Each number is 500 + 50 x the weight over its row's rms, rounded and kept within 0 to 999. Layers, rows and columns count from 0. Numbers have three digits each. The size before them is the row's rms in percent of the matrix's.

# layer 7 attention query, 128x128, rms 0.271, rows 0-127, columns 64-127
077:458518523437629454472379448480547531557443511526550494513450452485556520481435465470595541514510501455496631527564503490510492458547513494513451455531462464493519443449414517591460559472480560
067:537424599549435548480536418481568555603422403465589512487536544565552509528534472454441550599503534430501499536475494491522542529474536564474452528546551503405415495505567576517461437509516512
108:508578492505554514443485452454544539508526543427437631580437497451365503545516631491426456492475554504583447504464470548459596516486498498457480572498463502471534535502438526479374525477538462
104:519587419537457484463600567555472473494425483455501569520458521468545570486467522469614511598565446466574544489488464495540504569515496459517457560537566506476528391422490543498473477567563450
077:617493475478378479559524483553442505520447518513450547452536471510595528444445466412473500573509491522531450485575526610503504488556514475485451485522522566451415486511530472484574422500468479
103:477411555484433440579540520548515466524440435525578450378565476527582468465513454492514564519582526488473542518472515467534461485434511512468500432529603581439446350458584465577569420549546539
096:462565531378498481516524504499525567515495448475570507472507512505556461556355501568526548512406514513521435503512528518477543479451516444532528509498521520575426463521445492507532649458438500
117:564483499524405483492500544551503408538474443461448540510510490569535494564428531477431500563522617493532436575594553525558572558506579492483473450587557647466560558499439467519562416457469555
108:566564524434554503494490524533440444523481415520490520506550559478471624502560501506552490555364453501521447564534510516463574506505524499469598598574452583537513525535445402489545457546474575
105:530510480564509472420490460504561514439451478534443473472535448533555511387521543571498380404472437475605456522463455441511438519592562584399522421473486428453435488567495493457453489539463514
105:531399499491481421550427537515530506573490499477493472534559610515499467524486464382476421395532563591454470369494577538460502486462441600484474458492538496486446483505605541581410483539490573
101:635466534507470511453442505475429500484500423525471557544507535488484521523454541517503477533432511492533515504434487444453489586526450449502458646480499471451596407489523596463520458557527540
102:459431536556517516527505531480428503501572500471512453551535606512491545509498548440548569514528527449559522557508499587473458468516548544514470556569479560536526484542493494417485493535545599
092:588454530451482517496457421512463520499506515433544468494476417540506520529489491486491404443540492504432491420516405476408474402508572569522500542557493541501467394506533496544466473473478521
112:551483506484531474563554379550456471573395492452478628554549585484592501460532491538485496477513531520594493488475563525496511492488457445452487476545514589391467461552511475467515445423562538
101:461546433532474459479552469546492557469532515497481527554425489590452549433490491491491526490486499523482568565530330427527448569551432636455469404477413466452493433446430559471516581520528415
103:520440608435554532519558564447591502504549497450513438501507518496485536487441451448460567441490518459499378470523477478508513540500506492439465539506500528569438474453532451423571533529490460
102:392457470557512546510485550486434507483572527417462498444405454548519567542489524490617553518631423522493522469570458520493581481428547541477565587574495436516592462503588461496518427513495479
106:515578447594458485474403532480464505431455476523535526525433496454464481475506509448531454488511514573486478570577538556402420526490490560476521430566493418574455517516499519414536525503499489
089:530443506518530522540518473501490568586519418559550468506570559534565487561557479490549430433416507545518579463453543431533504581466450497549446462522421493517528482555460633558470472470467426
119:492477615449498370452575552496564477575492461453459463558410567480498453586410443489487538536434511477529416520426459411522498439470522517562489589519560528505572545510503545570497464448510517
104:549440522445525480570564544401518451551440536436581538446374552606437499450447526552464501457490472453448534559484441503548577590497449523480491398545475501407583570495482530506532426463481469
086:515463430496559488532504436429601526456401523500460539537545457487420498472410553444524529436469532505445533506467571460539565445578461516594482493486496474595419506488488455479478540565421533
110:438497638453492408520546546470549495541479459547537502584441501571474511524456579567452447552529536426466495483459404481465469649546489569449466496483568546480567509420494520474539464512470532
098:523495492470420435553479517475445464491535514466525527455502526497568490496501519450520509539549476468518495460541570480586545489487459444517524524515481452550467528622540578493541413510419539
120:387380549567453483512454496496493455524417485443586459459537540467594538414543542409562572483557470531556507490524614467490513474458565586456573499514485564519488457492460556444471495482528565
101:482563499518468555479517516491539449592480509549472522423456609479426537440463506485504504527444479398400548589576548561444581552537482500513432435507456529536553588480439521531409596522453522
101:485467497616556437521567508366458537590561540580533481460451534499536550455504529521509425473501515418463518479479535562542487438507561549419529564444544446500473440464372440547493513540522481
089:503500558479460458468435511479444546506619526486521504527399538490528479463524516544630454595495586462532520339354410554499503433482476572490460533456482471451550496549556591451510464505577455
105:459532487563449427460572518483453531489472420470455539533546586489502464609516573540478511530619556470512426507473530525479541566521456457519509481441574506632510517545390468563489544510494488
117:387417523491522491477472409501445565491457551550400525478544495499522489424515521460563409402446483454530554450489430475540505531493501478455484461407421447502507416509384458544566632474474600
096:462456421535453469488435474411550539419522525526535473432523471443502521513521492459517472508464551529410492512441560489516435551496537478515469479537434469480562524423574543503439490551531560
115:441527392484496539533525552492486497461548495437514410603377461424493471546503491420521558485496508466518533521482504486534527580477454560574487511491578502468578525527439470497509457495527480
092:547437455473490527522577508522545547507432476483648453517501546501607477525586469542493534482513505448469560444526444464517506518456482551546418452579529510471539592459568486515529458377440425
114:391603512468573488503423489453451491465541560588559486498518517524439469459518518477421529522502503551512500555464546484500486407479506516503474512426488435580463362489465541494475487607483519
084:485541538493433485504502581455608466445522464498528500497521476569573479431433420625553456436525432449584472557529521504429506407479553494498474528513541513437429470454540518563422458447549456
104:502432404561517533399520403466546511449473513506462470517604542498532603474436510513546462491463518449601368498529460473468572457505542539500529484544501578388506533542440515435489456486509438
139:551396473499506463518538522552589452535420401548540497463541505539602556500537558483536498480524548450523506423484449512542549459424484589439508482556567574378495519470583555545569468389476467
103:454474567495536480534510569495335539440571409456464540484547388505515470494493457582551532538478467496485485512490510462590454500449513448453496525495433538554518399518557505502572505524534489
089:486586486552496460498560578536503484602511500504612446510422586560529458532557436492408585515544607459489488458490430476403539566502517506518451492490592501421451478444540477472538556482489416
093:445505569512517454489441477575433471629508496395608493413474549554471546476464470458434577592529521503477479465513532549521522500438526513470547561528439521511538579494426437491521497472453539
100:527642339566522424508562440467464482425502502534459507451469506436507556476522585519551491387521491553572562442494445475539552496540448512493538479466538461492435549483452533510492498474447413
096:483392420508426455441564499516568516545494479511462498485436505441492483552440581524526508534480510566532401473455430538479495563455512498551434437514583420432466499597543376445581476461476482
096:420540485451559494564490541533439476537547488504568466581490484560440557432491498522486554540543474592534579493513510492439538496420476435451432556557500452529665516407489581473543482528598580
095:443482554451498497528477475479575509471601558453527480378517571488485538529388423404597624519532531509526534494542482467530453584459514532490544503479563528567543496555559512534544581544600520
090:394469528561458514478430504503481579462543468508439499542548529549540567530466496431524540465476482467457576430528437481516434326518540522507487434531612514444474582485468480485535412499435515
097:523514521527585363577487503396543479486475419481422572426540490447504414453503482478499492520479521465452529480541470500578538489543456504430536517509564536440504535496543515450477492418506495
108:538557549580569480558462569534552482468553523514514518484491532444520472480484474522511500523515442603435566491467375580569455489487464502438466509504471537560463585557502411474463521484558557
104:550480461517557560497461532454381505487551477503546450543597501458424478522513485421485471452463548428472590598548492460520531499456520511584439497513469506513528540481473574517591565550405530
110:532535511501431558505409506470486564476566564462396511439597543536381518529469498443523487456532479503532429569510522473547395449507532607452481500538456541518514458515511422442498515548503407
099:448432570522430506476454523488419588501625483561523397537531520507467574464451439578437388515583499504539535500496480454431471492529525515567443457459557461535557483583550507485427453513524507
094:538456398478518507480535474508509513602493504578428506529479556406480487525553504450535507455478567555510599511573483528530424515481511512544442407565493483438424505418498599478464522507455506
089:501423487456520486437504479477489452523440494488396508568564479482542481520511550533501450465514508575582466550532504475400573496463624489588546593448561478378442414456542595472477465438541533
096:523525493439551411512531478533602458530448526490505466514477579480501574425574560514558649459531529497592544528556471458448461460494503547494551515511553579454402471418543414368486498415568504
116:520456458425492515510524445505550551468452522463391432538549551441533484509455525512490433443494483469553504551442525373517542521591418491478589448481411401502408572467480598490409539482506472
096:504507573498479487593411524410423528478488562511517494527462497512512503504444617399454473502563498562538508536537540515395418606514476461468385499470545549577515466486508460442449572508518531
100:536425457539449398526535506482453579476525505513443478522554520474503544479566592476521531465557497554534462534488431454481577580527435446462601522544512506498565547590503522528484457502532516
092:486437474514484517522471574484458521459523497571457505526528519429522414533566574455632502424531487524543496426528552588529596454447549548515495493501531515443469522403499488557505464460513572
101:536426447493547528518447482426511439596429519559505506492500533536483598473489470515526457527443494521607480529492552468458511540513532505520511386498490535489401431453526423524423506521506528
084:451565608589593430507551474462477573417533460482471486409531538531465510486454500468406433587529491449433402465547486468522488459516542486541541510514521516478560476537425430545496434465545495
088:515555461485507598539557441514480502453470486551505572442504507471568426523546559494564439506518531484446459437470475504503472439536478551434489384542503489515464544452512449444554474486532478
089:485499453429556597571518540486477449621538487544547490393583610484582505527508521461514451499577437522500438438385412469507512533541555588521559407486568491420515531558421428526500580524475490
088:556438453534393481476562418507510505447480449535417486482475531465554548467503548481482468416523484484528381453453454411474504643529475535542548499505499472452441549552465460451483491434488429
099:477553446508595524519564569467479538426497511639541540498459498508431498563555493543549530501556493445466394597477470454465494527490570548526505552528521478564502439522525548481489523553539507
100:464508417458506448490429458556462489474514564449520473618424525484435581579394505490546502528494491527605448533540486525603540427569466540570414435444514499459476503487495480506464507452462515
122:577461438423541589510646463526524511531541517403547498519507482504544460551557489489521518498484515527537474465468407485470505571491483487590448509546521507449534582527515425515526516365478478
144:454617447455575467509437488550443453504530519483566478471433485498421527529502553484436443490501413504612510515432479476525557442509426435531509561464485394582489435473481550537444573583523528
091:473554489425429543434557495510489532440566409617474515531562539556461545570369441569504487543482509442470506468507497411441507486545550409497487510490512520460484423516543482474534507402459453
097:507532548505519520521406380453606566518466476617449533437575489473545533451513473428553428556525553488531481533501470532492461501522560444531510478485439533436502467545417423536532523466500529
208:511402536507454496513498505515597489510490430497446516532600505549555481502494523449543541504520613524465444526518481574431552599433498550507490552501573619422519504522531450482597503412511552
096:485540479409516440487580548506472488481482472479533574450459457445522456475439496574501478498462488426443432406461485604411518533453425435589482511470498538479480482592543515526510474441479378
086:540553557571526561560553514488498490540504517523474483513531455457532478560492529474545492573449576476505481587552459588537453466387528443598440522584538472522525501506468463541525467495481555
090:420493500524435519527493506541501462529444454495547522435441432517542401516510528433465457429382488482525555507613467461575420471455549573450501494534514460476548580454510487536582588512534514
097:593491472427570529500500466439551495515537478575459526572520527450411512425473642464507423528440508472470515554462429439530494532538477397497516508431468463490540483526482536485525460465483481
087:499433460542454462526544533609520469444482454464417397537532549487538518445534506506477526445515562425452449415536538499498461590442466532474594574541548426498482441435516440452533522445547528
088:473487508513563466568547507552427468560575549598530500468519426441518569447431593489517515455520526581561524428538430551519454432460513501446506560486502456483474444436513465490500444557545541
099:427427429518573568573464532453486424507550570548589497462440370516505491508492506412473523440418532538435512554558508476591522494454447571469465472461494487492527519365554481545473522536455529
106:482483472466433428477427456473542556483492457408507513511594571542489481544484570427534469503477557423436425497521509506482488488534540543551498588620540541502467521586584538399566518462458540
105:430504514555492491513465537499559483454494479429504474551552563506520415452426503431495555477486598532462437577476532545439570494487512565472573545463591604501505540483550477482483534455505542
089:495475492461468523509547558549525490593574511611450524447506560505555492450639496470507473469504528490513542521559536415547464565558459368486545500413471415509516436551490500432538614465510535
096:578493446466478535455459580487504550451522486462521516539572458605486518591545553405494539456487546440509450549506519553480567518471571464528477555579542481543536541496582494549585521567456443
088:484522532453573461454496520491417511482510485540519438462480498532435529554446560470532506599578502504548456437458596618470549526480502458454571469484505441594543527512561431498486453562564466
087:449461559500423500454482449505367492451532562489474463514462516478472456437479483585460536453494477467560521532502523429480460393548452507488462462482502451541464427441360439487499517448449501
102:523531508456499480525532546501529484554484448534472513537517519455545445612508406568481518457474509443497547501472552447488449473548395557558426419503465497475534512435493541449538480464558412
088:575440582410502508468533529540553457597528375536496440547455499560535379617541463485497543407520587458521589488505436496466483564450509511526555400488517482432483539496473506537517528443475518
082:458504538496451491511577513549609453553459505417574500507426517479556458467458499487582473428528454564511507535516452554512529524471567361414604531587500538470518456492487492448480395440546624
089:561442397499468521428511490463490509494437495454486493457483382558562570520407555465431426445476491490492416420473532591471571581518523543512573508383522461497473537542561529435468453599455490
082:501422500489499330448561501539501509464596540561543481515391517501490492465477568431463481468488543444502472524449495550523500502459531464563489560490638527540589476503542458412429503497506506
090:468541423561477533558454491387478474460438488563504572439522449588415559522564541464557512515571534497493508524492473530492496611535579487440478585515537522501454482416408567660432441500521503
111:451362543448489434583457524522490455390468548479575477413495544478530616463527583430568551417492507577577478485559524514488470497464534513500562522466515505479462436496576468503551471509519551
088:434448552529516376545524565569592480482546521655489472577437533478486460532537476597395501549441574511499576544536587461544523554544470482522474478410508453402469530419497466598453468442509498
081:529553487502551427539462605409456552507493547492499455422498450353498553495508426583470448453564449469535494503514504499578569523526495520558528564501561597518530518407522566479496465504456500
085:529527498510451529443564584443570541460570502449510572564450503447485388559575503475602617509515590507558513534526471438486460620482530489533520551519498529488511556592560446527563531464493453
096:509553565485610479536519464524553496545396470437435502552592553560513489519504550511488439587498460511490457444498463631490545504445580591486501438512495555542563507580498456468495557550485480
080:523441430466496492428510502543374561533562476480437504461518546551541550488462441499509488393476432529541425532514551506535562548540490532527487549541497502548467479504388507493512544498431574
087:470511462462484555547443470474411567460502506508510595480452458499404471551500479438464529539600615542485529509467561529493570469439470520437442537491493450499476437422548611563491455468496591
104:532496459537573513492438392479492534518521532389505513543464531528530563493399455488555518510478445474590432543557505476474546423568499539533465461546514555500574508487386504451440594454480515
121:530510444410533539513629485554510474552533494410535525479477511440590428495533411556506464455497451460502551470493419450540465467481444527508417415548510530488492563467472487476515551323486413
139:462536479434555539490461460554476424514519497541422514468418452447432550434513552487410479486478408524559524493437517434537477468498394459441538468369466386578513447479407557513455632541498495
084:462554618517465583496546563488543527551550509563401367485493444578494420604437520485537508550612499410525493572479556483506482505482579466482458453552500540543535483567479501550508492482509544
080:548536518509461567506495511590427443581438497612545517438509513468470477499547497488459514525495505470517508531505497508457479499546564481504445518421405488385471481506529444552606487521503525
205:497430538526486504558513516543528449558470459451572490482582498513528490543463472479532490510541599443464438554562526588466562537434524563497434595550607627445464484460561459511549448457508564
095:583554539396491521453618449579478563506507428491509573472424439548577466457501445563536532565428539487449511392443516494564412525473404450576444451473445534482506510516418510536541517404532410
083:601450475495458584469476524503500489540498455400562493496493472471607498569530459556529469474435535494472508515568563538412492521530510539507435425504469579477576497458500433455562520511503437
089:501609505562522537485552523484489538484475518549489530494354420541576452472506515463490539490493486536551522491511476476537520442540460456522524397469533575549550627553429549471445446542474576
092:469446489534471514477450423558432485486407503548450481469508487415576511539390522547461429465456472505548455445556513521470494554516440597485547464417430449426513454443566436364459554555544581
100:446432586528529501535481503535517613449525471403482509380519494479462481506479561393579470440507525494465462492524432416441422486454568470558519508493552535489528573530514522512460474563546557
103:478462484492518498480519493486414467474452541582453438494442550440529474379519500442516527411468389565584506561466515432514552452492455528465514455477490421428460473495524563515483461532520475
090:415460446509543475468456430453460504592507448506544546444476517622496536497552557496499400390600413472482453443491532471444539531465540499470524453490507462471473441600538557518535480467462479
098:471428523512535580492427531465524513511462540390528508497546475552487574511432479380556591563452554477456422509539534555398515569479588567520525522500572581488553541462557461400526498545502486
087:517430578526514455517535477512513519602462536442462551559548620478469472455434614518527520566542575535532457498510531527414560537489556486506509555467530497506545453536535557462478507521528626
086:483590437470545483507473483509513521512541459573458488452474382533461402522518418570457509512491498479530523551445476431484511506517416494533433399522452438562531454479514458532443394547464497
094:511505501541540425440498648521534545451494451539487519494544482533506489554403561553504532503555530469466479443513524673550537572450549436553500510481483616495621549609555487526509521493475419
086:429494527503476493519486498477419537564536522518461434467413457556600642472535514438544520479564458594540535431588501533475538434473436560447524480410431494485572418492455572529634463492518501
088:434578423474498395506491498488543540522530490480556479429406482576422481560461516505548494512523474528483487453482477527410546532477424424517506545552530452489581467458555517536510519474548530
104:511464512455515670551606499446510519635390470482439426492542531477569537453511511588491506524492538517520489447502516469504541458525503517516461526404509504389404497505493567556526440503468537
085:399558540513529501529484496547566551498465474429413496566498574476581510470513465518606613551490524486519524562423544415522407450545544472468483480495493476546458485537423487447527492461398563
073:605533661447430399509500497425500551544418473450540672542470530497500469516452534411431534426480500469504464509493461457391524481483479512540498449516531538452529601484491600392492504449415504
085:474475452515544431474502507569615571439598583538480451477566411470483400485439476512519477484514455563510524532500448531501546461450452533514492490452470429447512494484577510504493601535555508
080:511458454553471556484354559437525467442484514383537473563451520538511471420453544421528543502451448548565429557410540449477502479507482498468543461546568447515522515522440468486483474525509541
083:557525453489459601533515560557540563542562462527431475510509456524438490536498419636491571580507428483500568560490495405560532496564486528487476511445438419552424459423517472619555529518473539
089:422506477504494478529462483462526487410482539508502447437420455511528502435536520485508464541554450529387525477534540479543509462424514583524537588492544511498554557423397455562496556443567522
094:529552514484565567476478442545410449541453549477561534498461456529491589404496453551485525533561366520493499558534624488482538526486438503432538479516474494427559383529439530478518474464532393
088:483554473492504542429525555539460543616497564495357476565612573541552613405497466531519517540448551541525420442529518566525512558477447502474505569459444514437445514592502516482489472538508450
098:575566505526557567457557510415453507582508431467465607511466457533390436595503445480522450560580446448489515523462478488530532552481511505572450481577518542506564554596459525581510487472537447
087:555472549478588574521554430495544469622525566478475482549566500524456488447505390491514549466392490502542394527395538412467477564462519635497466476447592473422465513519469379552522494503464512
088:477517535476452482518503406486477499500479485568485557480479480411566442487532335557430430444464460508448536551502433494578486512519424542458438379486500464486491542497474510568455507396535496
088:407486517520469539520422523558448454568568531532497468484602474497440476544467456512540500514481545488493485483483564530454415491457533556515428493459406439513501415477463435578439457605523532